Part of a small language model's weights.
Architecture: learned positions, biases, tied embeddings.
Training: a variant of Adam for these matrices, 728M tokens.
Each number is 128 + 32 x the weight over its row's rms, rounded and kept within 0 to 255. Layers, rows and columns count from 0. Numbers have three digits each. The size before them is the row's rms in percent of the matrix's.

# layer 5 MLP down, 768x3072, rms 0.0234, rows 465-532, columns 1344-1439
096:118164126117125113163147204123091080124126120147164146128115071095133164135122135103155204121160095135077065144125144184144050121097059118108173144123170144079108162151119102123139081109102102094181137040103181160161099072163156081126032110132173115106156096142116132174067110159081149059
095:132114175125130168127145078117149126098152165119144155111150146174150162065118112166168139140187129149073082158199119091171126113167089109179133184141149060089100076152140090087145152121110170137189145159062147219099156159096095062089131148197162173101089094131084119073154113111182131154
098:122136064072139141139225136097158134091134075163113116116101146079165047119129186069115075165125111146093131112151108069093123086149128183111131120100113157105142105168121092085140135156094098150107130179111156135135142154130102141085130123104119103096132133164112097053097173155116186124
098:111163082132119138174146165142144121105127109121135138204131121083112129104152117145156173188126144095126105063151156178117137135115156107137139153115085140114117150155134118133119164130151122123126141175160104175161076104101154220062200118118107201104108144060140143131129132075167152195
097:101122078118132113150131164138108185105160127125156090157098133153106093119147082125148102160141140175166136154135096125149179105113110145177175147109157135099190141113102167166160093137159088154119104144137123106116085147177131112138105119193106143135159141110164102148135145149198160129
100:198131157132124159115114126138171155107112162191111128135156107172093148126082046110130157143161167142150127107182132115182078198115120173220155144172072208097082094116145135133133134119148124155101147122158162119126108166089144143134094162122096135095152135092157074110056156145181127139
101:080049068174102110108122138122106057096102094147098144126219080142138073158111119124143109149093167090115113081160135105122139119161163153124133128105121127112116123128151154088158096167151118138131052136156045120079113130155106095128128132188128130070093178064129136165202152155133096129
099:167077113122150195142137090099127136102098145102116099108141119136109119123043127099136136130008120141055151123117104163145164098177157131092146171166094133131134100112118072122135158164145153095121142161116175172165141148164177091088112139114102138133070082143131128103084099084126116168
102:161100125146106115128141157052120178141165086106129161130106146139114080170074159149173107157100184208082129160099097135152131067096158199149123120141045139087161086145161096095143167130099115107175142117139079184125131144113107160154146174138132155119104109096106135156146163201116177091
100:129128166162174113129123117157128103131101135165137110128151084137168154162096156133107152109116168090171157091117170170087102163142110106126135158137121144179151082120143132151120088114178137119110104157053112076111157083098154152110105113109154091127137133173139192164156147077191137205
097:115117122127121105098158138146118159110149139172105197128088144110160138122068101085163082082131162078166148125113113163141095173124077084101170117147072153180097142140045139154120105137127122099147057086128162161162120111107095042112125146072118162095158088128117162086080138088113095105
095:147095120139140140155117112147149134132080095072129107140110119025183118099177165081127135143176128131132163126110116165132133158127115085055127171107153101088095117103159141095125097118112070128134127157101132187198136129108108138160178141099123109161126112144170125169104102164072134129
105:152110099143051108162134079068122162131099111134158093131135226126127141109140200103083168089123162129182153120122125116114113181159150151164145128122140119123120176146092166088131125129117123072144137161123130109171115127124123187116144146124114108136116146163124132140113102102183128195
100:138109169066170154133082148157114194150134105122102198097132125086142185121118123127106102086136117170106107131106097187156017109127044106127210211172179103133107121065108155076110145116114122143196149069154149132114161105135058120079139116133159164162153098116145070062121143141111145155
100:145080143135090162124120188137110126164098096131140099103125105119093105125121162128173101207091148142184112111147095142061128117146139127152114080080089161087095090081105112099117146154120080140082098076179107131073150070116120107136137075074132159147164108099137185145199085130133149134
097:152112129141154122150082138186132116142073180150119160159150129103049101149206139095090125102113056134125120136093127130189118171132097070124136136056124141138156139088139186168114151151121148194150109203131086178065115104161106117160187065166143158105131136147137122146151179123124202096
094:164130149145105194151100093136076189114083179123113070163109144135130162118157123090153117151125144090118165128125118107062113107060099123104167120147100051129130090107153151124104156154165105142143137165138138089150098148137115179063095129154127107119146060131088157115123214157077120122
103:148107088146085144109089105129138137108097117163136121141126106145136107119159159143125142085143121175212157186124164073120145153099198152131149152169135076099104140099157119134119151139140159130113095162204183151105117125099057114154122148105167093174122135110056126117175155076136178115
092:150071064148128144092103041161142144201146164149111164118069147113204134125081201064104124112164136131168136198145135112148161180148144197066170110103169048064105081176131156082096118171088140172151114123154132147122094163128167090138098163123165129138122140180175122102153107098101152173
099:008121061103117049164040065167087202054134125131140118131187122115159112084088159132083120075133102120123150127133139076114101090094156094149090121105080117091127137184059136141138113057141119182171171109118148061124143089127163101157029143117127164116159151173088085140096137063172072104
107:155110106101142117158119147146110160109101180088138129143156147184137175159173104160089135083116079141132156112112098118145076124182136168133091108025115107144126084115141162106149116151152109144108134180066107091100149090075140108106139171090118104131131154100116107104119156132141122196
098:138096131075077121182129168206096186109085150139184122126203189094079104043174091229113160116107121148125178127123108111117172104141136115116162153120111104193172173112107101117126118188125059107179152108147123117127055179115118081121147146148152089139081108107103095112127058178174141100
099:142133132148149181127189180110126110134126118140130127128154099134108079152168151137090131151198173130159059127181153154171080102148125124155129186141137148125079153166124176150130154111159149114121137183169145092183099162144174115132106161137133110143105175136125089181123131110149144120
101:082128185150129098188154130104119056094146117164187111162170150082143089119158138114101129088146122186122147151109115153194135213128144147106156138136089098135126100120172124134112131142132132127152127200155153093113114098115139168084109158189160148121171110078120144095151077100114175156
097:137195197137083138144153126116136179115147118134123129082182187134072121103135119154135147084163177126159140124133134082116148134139169134070121171067129170205095152106159051129130150126114110077085087140158191134091152147115112150161051083095166155161119178152153130044144202117155084112
097:137183149126133091084107097164104151151072100137134113129136112185120119106102109097135176183140154114157097190110149131074188113129174157176143126116060106168158140086157044100118163065198158150137105156077147057172108132104105094117185104085167115154136106122121109158182063150092140166
103:106156142132107094154163116132153181111130141140157126154177175102107051096166137104158169091111080139124121122059117129158124173099067128133146162093047186062090110122134080158142113133111152154170132138154117144099153098127100081135092135127118125153111109108187162097096108120170137157
106:156142127120128171133113091196092238140097139127119150214148160182124138160170119158138094149136142119174127151117142139154139101133129173094115181157118066088150171101166176138106162108125131130111091104134089148109096137135132155127146125106183121118132157114170142215139184134170166147
101:095134166146115125131113199086173140133151187112140103158098047125148134121126058164158180033106121141099172181133144158139131115114117113119150108153178163162129190125109126159135126052090136159154142094134098020114099133180137152202086142146135103119100118112208138148139174148157088130
097:073147150136091121087098108142170140077109095119127115213041107145136156143027124109111083096089150167096149212120103093128123150155139115146109144127161081117121083149149186119124179149117109104078124145138127135136148103097132037044082147104120135146141155132142083141156118097107121127
087:091137157165157149163083103118123128167141194141113150145173128109179138097137147097150095135081075096085095126081087082155085116126110130117141069142127072171118113145133116183096113117112107161108060131061123138157153133136171127137148193116170104128180173094126074026122101152138131090
102:143126116106155147145127155137114129118045141167104080137105113164122103072103125148126181136106136139113154094142185112117098084136090057075087111113095076172197103138114186135139151110155132154179156147140160100157072127137153160147073110159153134092124136143146146130145084169144161105
100:208107158083083141105145080121111144140160117166175096149056161112169104134141135096143130121155142121144126162161085125255117113130124171135114156137097127132182106079129192112144090114154143146116150135132081113104095118126143150164144122143135178090135126146114068099121144124140135156
098:165069142130191165140108204118085153189120141216136115088138083153169204193118136103160129148110134088188127140149147139125114123157142121138078135214158139182177081121097094085119127169149146112103170131164083008122136149122128118144156137084090099113192141126150099113122076152109164102
097:130182111100129122147098057093143145079152150102158103181154102195132132100145112141059139175093127131105066121157116116190177148150056127082106131128185010157131121098179133096135091081130127100173162032066132129101110130141143120101107144127104151164128106162090138096127072119061149136
099:131140084069135117106156141144138130115096110134135110155085090136122076138218113144143056072163183177167171121128129176102115125140117143183217139074130132189130141124075069103097176141107151141223151162117154144118173113117099134141129107133126138155160117126101097180134113140161140171
095:091102126117130100129096143088127154099124156175091130114170089151126155056171143080160153113158123142117100116154101142108085106102107170177158085068165144091161137051076133106122128096108114182086114127125139153104118131121132163115102121115122101098151104116097127085119160170111188097
099:124172130096147196146128208104136102200102101167198143120153070150073172089147115224154087110064163160102066081143077148104070118131140120126142132189147096159103157156151089131153068145095130108084174149161122134106125129080153153098153101151197152197155110193145156139145140135080129140
100:106142101115122159112172105132097163194097139081096092163119100122173143156107120115096143111187067134095127125130096155195136044141117175163130089097127125101162124099152125086082156089147127093128079112124121125068114100143155068114084148098104182183169087122119134121157162111160162180
097:112199132119176072156147109133113095115163167124102123130121123136142143151126087164108115138144114119153157172079106178152167158115129128167161125168140110131084152145162169096126138121133174172162165115120194161162119160110066141167086137109123106148150167088178118126152142130137141122
100:094078129178089105119149130086114102194104139145145146108097138216105086105144162089090143152140147083051088125144206120163103159093135178101099147183165113064094128132129075179134104079116077099127141186129119116092137096109151139116087164142122125101119130139108125131117134135066135128
099:053157210122062122130156138144174116093123153122107162088134113107159147124170176169110156119144151155123113078156174023010131139091152126113082139135139105105151085123109132136131173157129170114131094104125097170115087125125091109102154086117113125116087116149210159145157151100154180131
103:174229141137140110084080082096157143122162123160152106151127164145131089084161119130133108110134112145173084136165127138150118146121134125130185116116147115154146147112122101079151128146112173088128157152137106204151176130104147145165125118075117159087174155099177151131196151129074128138
100:162087152062138142131091210135102155119170122145119154095155148145142082177161151171117155078119114140135171173064152057126106121125118133144070084090124082135100094134087135175162132108156131099151163097116127118109199110169100105054195166143097119106101089139108147130139096177112133084
099:136130113141108183118161113174162117104126147132071151120176100134178156112102146176188163093161135166123100095142153111146118148147098062198163101147088172084137097101130049045158074104109164111138124142130078147126141144104094071206148165197075157069159076164128116156123122107112101158
097:072128146183133206156143181140136108108154142136138098178164117144074146098101119122179160096161156063124120164212127169069158079120207105101142156114135113177194105120099187134140081127116130119199097110111146112122115139152110193125196146142084104154139158165122135149126117090129127152
103:124133127137113168127130061075109115205131079097114119168114049160074101071159091085162147082142111147130150120189092105135160114114105090068108122128105123141122147131110136107109099078176105107116151089127160161131204165122159122137128128151134171166113189135068102218050107104124142127
097:111151172100234146130136081093141149111142183156163039089115198130120090146197136072132172124086140101157158124156198129191124151149090144148137083117120131145125131149165135113191128147105183107095195125147158164104094112131136087110149111163097162121127133152105076149160138111135185100
095:115118124118054125098188136085136121140137130117108123151104127094121136120122133147119099104066130116132180136108130150111130170107135146106093135193132181109149149122162086074190130129158104120115139131129179143094142138103131102133118112178176141090096088166182127183180145128143174124
066:107151162107140085170143138132089122122169146037111081089106142085155193173177104125071089136089154129114096072134138150122193104086131117170095088111168140111183130075149111128137142171165134085143119102157128164107200153143068182144112125167129150097096154123135125107159118169113146172
097:201127176107129152134120152135124122141156081130110123060124147140126149129081178105088126104148107125125076141159111215099168173102145119151126103156164137101100160077154101120147127106125089154141116136127178179164144125128190119110105106099103087065133131143172155180121120145177103065
098:109138127186156150142120125099081120137148182071075108121150162140148150148172106191139097093199150140032101008178161117159198170127167097097117120132126094097163079141126147164098140169121122111109116110122097133056126095125087141114118122125144116127126113176158180191131142097166186119
098:133080130066154131142078221091139105175149120114147196097114130119155144121184120135165137141174205160156146037094146180129118164102126128161105095144115084114131082127113078130117082172127168155070161117155058118105134074130099034107103149131146105197112098110152139127075147210136126121
103:141124160104074115101159105112115143113129112126075145069147096111122149141123141138056167131099060092154078064107096145125108120156120139107178137091127101140123109036076141139125102142124124082129107105154152184164131127147110076050144182173140106146105111132150158193116121137148062044
098:128127110142101159128105219171104118108177172115168111171161120132118142129143109120140136176139128116039119141129120140121079175119164147100122136088122128093048107156121154131124127125124121117104111099165082200113150097153086147118133166142097132131109125142167125137129156126157098075
101:145115170128170124164105122162163141111151145110143151140179107111100128109165147162136100150168077203162127070179146129125101126142114069155146119129159117052133147111134198173142119148137105194130108107148128050169139206165156094131143125134130156141116132131166091153088088101115101112
100:061177126080157089098181126090131138110132171096112073147126112089126094112082142116131133098107141112183134095140133159092183152115128151070145139105120152122094090125150076208138113108137143162140142186107188158085140124141112098145126115156107104131151128134110158107158170137151120170
104:124124103160178158156105097059138128176140193157177157118204125114128094095139120172121171090158156087121107145034125183156141179110140107076127129154171108112144149161154156133112064107175072104128119191083141116119081111129093129151148150108140154085095120073111154117138118173125114119
103:093118099130119112172127101070113089128139122132122177172188113091099166131091076173159077093109132124128066086121140181119062117138123149116104108151136141083172158153136119179140125121110095172195080104100103130139134091120114080112117123130112125120157150105129187131164127132132062199
097:078125096119120134092107121121119129096143172136120096142142113068163146108098140122117126101143103126201134097136049160117098137129114170089145141077101148086094111159098095124116140154063112130066089133134061095049120115091127166132067115144121164101132117139127136157078109124168170078
101:097093134196143122094125123050155131095087129127102151116064146095046087084141090090122126090217159135124082130146138144138098116093126116098142143156068085135158149095127167128130122145060139125131137168193119119103100145121106170122143092076152162105198115181099131122123153161084178116
107:200114078186079183049136064131132220116053151169157131123115145118123120142097131101084134149132116112069087059122186139149121132150128101099145108184085110066066130086122096164110140102149122090150123057117134179148125124127117091130076114114160108130131135144148145177112152219148136164
100:135096137086147132171095191136128126077093139130128187157146084078122153090167092108191122110128145187095135149177107117188137112156124121149124162174134111168083155154166095135144113108145185164155126117172109094102162159151169095143129125167098113163126135159125105123024126147109161085
105:131090164106092107151156071112129175128141057115093149140147120174146101163166165122080204153096160146057165143101083149114159174086097133142127114124183160109140123128148132092121139189079101147166075103129091115135159163114182130094061120124139132126122136145145153096146190093152130131
099:157104150098144112119149119086150188135138113135115151158118139164082123165124189117107172118096164124119147145081137098178161106135138112160138178108143130084136070150129121139119129162115084177164172154155082157109087107144178131182132153149173078114109165165060126126105156117157164137
105:160116092146104121075138112153144108136121136077153101119071176142162111132150126136144095113121104103170136156184142120107173117098155126196126184150172123152155120155127187148112129076114139158144094120125126173100152147168116199130148105085071108129127168152167173159168102152143145172
096:208110162092193139159142122143149155122111070099117163159119113105123116136092155144119112224174137141118108049077118191135101143143124122157172136183136175097170134142131106129123161140098088181151148079189115157089093156062117135154113138040200146132141140115143087135108152174111151133
104:169110144060132123133220156136096122136133058109062117171141095066131143085154118152131140101140119177123197133136114184147103067132131124159179108129111121112114139111119174160126083121092135167206099106128156146153094102196160205112158118121144128124147126100145102130112072167165089142